{"n_layer": 12, "rope_base": 10000.0, "attn_scale": 0.125, "tie_embeddings": false, "parallel_block": false, "lr": 0.00796, "grad_clip": 1.0, "warmup_steps": 0, "decay_shape": "linear", "batch_tokens": 16384, "doc_mask": true}
Each number is 500 + 25 x the weight over its row's rms, rounded and kept within 0 to 999. Layers, rows and columns count from 0. Numbers have three digits each. The size before them is the row's rms in percent of the matrix's.

# layer 6 attention value, 64x128, rms 0.0487, rows 0-63, columns 0-63
106:508502523483470469527527469503530523466486441555498493495483481475539530524548453523499475453476499480484498468480482466481506509547471462462498467496530525531510505500503520523511448479518489
096:460537555459510509537485489460535502503524490490489494492514500520525493476485541470518504503516469490455497511484514544488457544529556503495546495518512484471507530494528493497499495504476521
097:523486486557466467524493548487496492512537477494464490512496506487516498503503476473506484496501540481525495513510448464526495486489505467479467470517504477506464500544488512497532466484486524
103:537487531463515463499462504491482497514511501519497460529458518476501529559492475482522481485500500506484527484496493506489533534512481501473529507548515513521504525484475560494484535480500499
092:504486485535505492493540515491490495505495475526523502484500500525498442494491476515505520446476471497503533486510509496482478484500498428546521512537531485508484484491506517548477496496468474
107:488491519483487508493499478507508483494536502431548520514547546467438480536530518502494512537513474485533502485472540519506508504481456521496502554563442515509510525512487462501505484544502511
102:517528518474478489498456460482498491530494482474498513456532525511540509483527506536529507506511538488499481522498548524523562507476477532497474481500490525484491491492518492538486524506519491
102:546517488475471454477477513514513550507501502467519466558472500518510463495549528482525529455531476505517501509522472510506469522483486506483501518509539533497481484514507477538536515496482450
103:531525521501468528526484509528460455501461488517471484500503500462542512501516491487539556517521538484493512485457497488488524441495524479483506526490521481541483525539480503462481495568548505
110:510561527529475550502472525506475517562491517497531468504524491478545496536518520523485512533508475501497567517469491499510518470496531499527466462518473515518462536483480518510467475468464536
103:529478536536492541504527503430504520501545535488506525483522509503461522477516472494483493509522546508510508479469529491476496500514511490515503548485556508465495441507508491498436477458515496
094:553490548516568470524513507527498481537491528510524497474450538468461507494503483521481480479541464508473503497499568496488471498477497500510499517529517496492531502516489539500542550494519500
106:543481514499493489495471519483482494520501475457502513515470537502497504505516456533493547439477516518509524481525475524481519481500521522441549499464492506503527514507482516465437503527453508
090:538466468522529478491509505468524499506527473499521497508434479528483467514532469545539508520471491455513486504483516482508487462520514555569502479503518484510457542479454552481525521474507484
097:480506503520478502503448526493511491519502505499533495521470533526473482461490477547506534515497489503482454546471535494506493506455513506526548476488523471539462468503489468521491499466513525
103:538481528490496512457531469502498545489508479476516480506515560491530484490500514477494522506466518500468467498476451502463489469521532497489504492517500501534548530505498484450520482472501493
099:499506468443504547482512556445530462453515515536449502544492496496512467477500522488498453488525527479515486467507504492476479488505522476507521495526531495530506477490546485495490513556515517
106:457518470484498527495490476555517501503487462485528523528490454515482517479485523511493476479496486559552511513539519461544496499512471519523499462485482529545496544512512463472500474512488509
096:489462514492497487504504493548498502514478450480479468471515513483483503496486470481543532469466491510468501537476499476527493554485507484464444537486500528510484498532516512474528520474443499
102:481534493520465499461512503494479484493485486504506477486470465492495507495501465524505495547495543471468489553520534480513476501524482511535502507461521497509489519493475518525506550515491486
088:480456517519511534493502493501488504542512527503489455501507516439493493440514543522522493463470495487524497499519537478499511521506532470516522524483502511533507494514497530555469507489550527
101:511455553470535523523539492517487437509489508486525537467476481476479505484461487525529461487530489528465489493490523490526466483538497479513529490484455480521489527467500508478502491519506489
100:505483526473472495481533473506481497511505522519523502498444513533493517557461469506470441464516478534511515530483507481515506454532523530475533575510485541489529455516468466489494477518504501
092:460469486513511478470498502489502519501463542487477499505480505492472478474500470521508491504499515499486473523517494497479526502480498507470478409524478496481515508473489475497463475453483549
101:466468512487506507531498470451515478474501492488497524519491520487508506481493469455513502552497494511531528527522511508516459524489497509503503478508520478515525536481529507477491522460494496
107:475566498486470522565545490509520509504508514502492504541493549512503480522503520505498502496521462535469476497518489478541556492490550539530483499522509495465506515486468466481524516516525506
103:517504508491480505507470488522484515517481523497466482512498465469515499522518552499523462498520513487500509483538451518527507521514502542476530461492499478475523560517495484473501454463508514
104:519519498533452469521478539516492558515503499449508483533492574484506539507478488479476468516474468520513498485489486485489509519474477511526502516500523491484489530471477498502476533543514483
105:461486474517460503530499452473526513550511517468508529539507495503490480517502506533497508464491496514490488514517513513549491463478534486526536504511518497490492517537517482462472538417484546
097:519481524512476513501503513490496493479495516509509521501545478499512556501471479530504491497521486494488483523495501531484545506473461529456513501512499492503515493493497461518512491467445512
107:489537514503532473534500546520494503480530481513531491494478546465518466504529519486471495505431500499504496477457455530490450470536498495490525517528489505437538492481517473503511462485498525
097:499497498484495452523478488503513483479509503470558499504514522483504532555466518486514480506510473491546484492519501498487509496510472497562470493522505465506506544475506531492517493463512495
096:533513525495520494530452527494521500519497567533480482473520516514485478501511520497530469464480520530532509525536474507464534467564524499500501475483454463498495481498522517529460485475511474
090:497476524462508520480503544496526510485547515535511494486510475522506487522536494535455506512525504518509490498524495472530498469526509479503480461526510510482482508482499498546522487488526523
101:445564480515485485525512521527474524498517476568524479524533471482504498482531435485509493500506485457504550546509538534471500471467515488476482521484474521521498481484487496481515478455478498
096:537482496475513482503503515492523509524521550515524491524540506521547522490465518519494506505484528512501494532495473506462484481478473497460476502540468486474458503497519514477487477522514517
099:561497510487481478506544516479494514491485495505493463481526493484463502479468505526500491556537532474521528472524535498559526457521535486464493508486512550556474542465478488537489506499489483
100:530499500530509532481533558500481498514463507497485554533451524520534491500495464482493507471509541489514522469506508531490453544484499532521513507518500538491492522486539492500503534465510449
097:516507483516472492522520477480500472496495521478566489458516497498517487517526501480463533491493490465496514483478502502490512508493475489447528462525490474491487510458477477523513481506520485
100:461513488496505499478454479505502532528510516463506511428495508507459474484508522516476518500517511484482515488493479553496488469496525495501528512491505554479489543517491537461508509474486479
103:490494494493531508474486480468508515486514483478525541497526489468488537521549474503526535449511524529515484503519504509441497481490521527498476551510511533540535526524510510477503525511497490
100:526503499447486516506485518513474517462496458522538492531525455486503474513502486479524473508479507499479488523496510499476519491512500508493527516473489478484517534468511452481461434502464508
100:478530492487493501476480493509487465461525518492449469466496518554456486538522433482504522479497513531503479522526499536464488463486512471469500483462528479493493521491521488556485517527509547
092:462483483464493507557501491480544447509504493505536483491520478507475518493475508522509512450493488520460461552492481558474496486534516504499501485483524514490500491552472463468473502510480501
097:520550555534493558496459497486523517520513491537496523481498480481483469503502503494491524501491476502470490525476497518493519564494474518514534485509495472473527479478523501496485500542477472
093:532506485459503540505463465500476501524499480536474481471494528458482450509493503490514497513516502520537476476505524500542541466524513480511522515444485488499441508521490495519490516513509459
096:484492497489514502510521504498463505466495502532518545523506489481523515449492487520519521524482476490476470521537507459478482463501509489502473495474492525562524488546537494513480534525490441
103:461489540516521489457495485533502481499479498502502465502557466477500519501551471478474507482520477476480517493491504492539524494508501480476474477521512488448503505510514490527485541543490469
099:534489431515495531464509460500526506464505487481497522502477523494507520483513549543513504476511491517563499507494471498501531528509501537519482475485490481510510482503509489470492421547487509
103:486503455497538466484509488513477529513548464537513546517499458507495496510515502487518531454532486524515545491486529501547540522491532521501530533492452481508473471508501547515455531503481493
099:516508464510511516486487502494500452457525493534509461507473496460510480475473534517506481503472542499458499453486499492560480472475515513529490514511510548495478478516565484485501457477513516
097:510489495499468494487493530501488517530477489506511517504484459436493542508472478525531506518569501512512494507538458528512472481500519517477465488504502475512517486526474569527479478507508492
099:496510492503504529484509479519518525483484443486553472468489514476523501483489503484524481507498481505528482493504493498448487513495556510570487462513463510516444485509497504542525475475500551
093:479498527504486481484486485491487520510500448466506484517471510521524515506514532486525468506543516565477454488470488537503432520537514455459509508498511456511507505505500528496520456526502438
105:492521475522531526501504494507487470496516466529538465516569496492469521467518523480482493511482441444490511476506488509482491498531471469500516501482496541539535465505498505545542505519473503
094:508504475501520500497525535499519511508496494512507517459478540507494548487547493555476511503505515502531522492503497544508537499494480487502488459466521469513474492459465446524481509500486520
102:517502487484530502525455496499493553496521508481523509503496476544510467495502494518520509498495524554509522511550538504494495492517463467512489478479566501491538570560506507504475502494500488
105:546476506501503496525484497569527493473435509513492520522523482459452503538521520485481488514463509503527524546487548497471509495495521521489490471530476493473504471492499459517520509481506457
101:526494525468517478471546542501492482494436492502534460512504482496514534520495503535524490475476484512483515511515520497477477485494516474506510511455473528485513494509521493499499530489509522
102:503484468556499478524502468497507507467527484471490480479530464502454528492551524507522479512463468539474488479492506487524500511523552529517528504545510514497474547527517465495488519526498498
100:487518518494505467483506505508478491525537444539500539533464505501499535458476523520538510493522532487480508514454513452500513491506492477499522510490495459482492503457479472470485484471503512
105:541501510528473537581449508485474523530496477504543503513515582479490505507517514482495494536506517483516509541494468489499506534489497530518498502521511525543498465510501500518459469524532504
105:467495486515522457511444557484511518527452475470498492507472501541521538465512508522501495516493543516440496475500512546502507498538506466470540484508483499513499478472504487533523543518493497
105:503536479516470450449516515500483521498515523481544516464532509499484490478539525507523508526488505483532505537497503474532472499520470491529517512513537498493504465484504497448493463524475484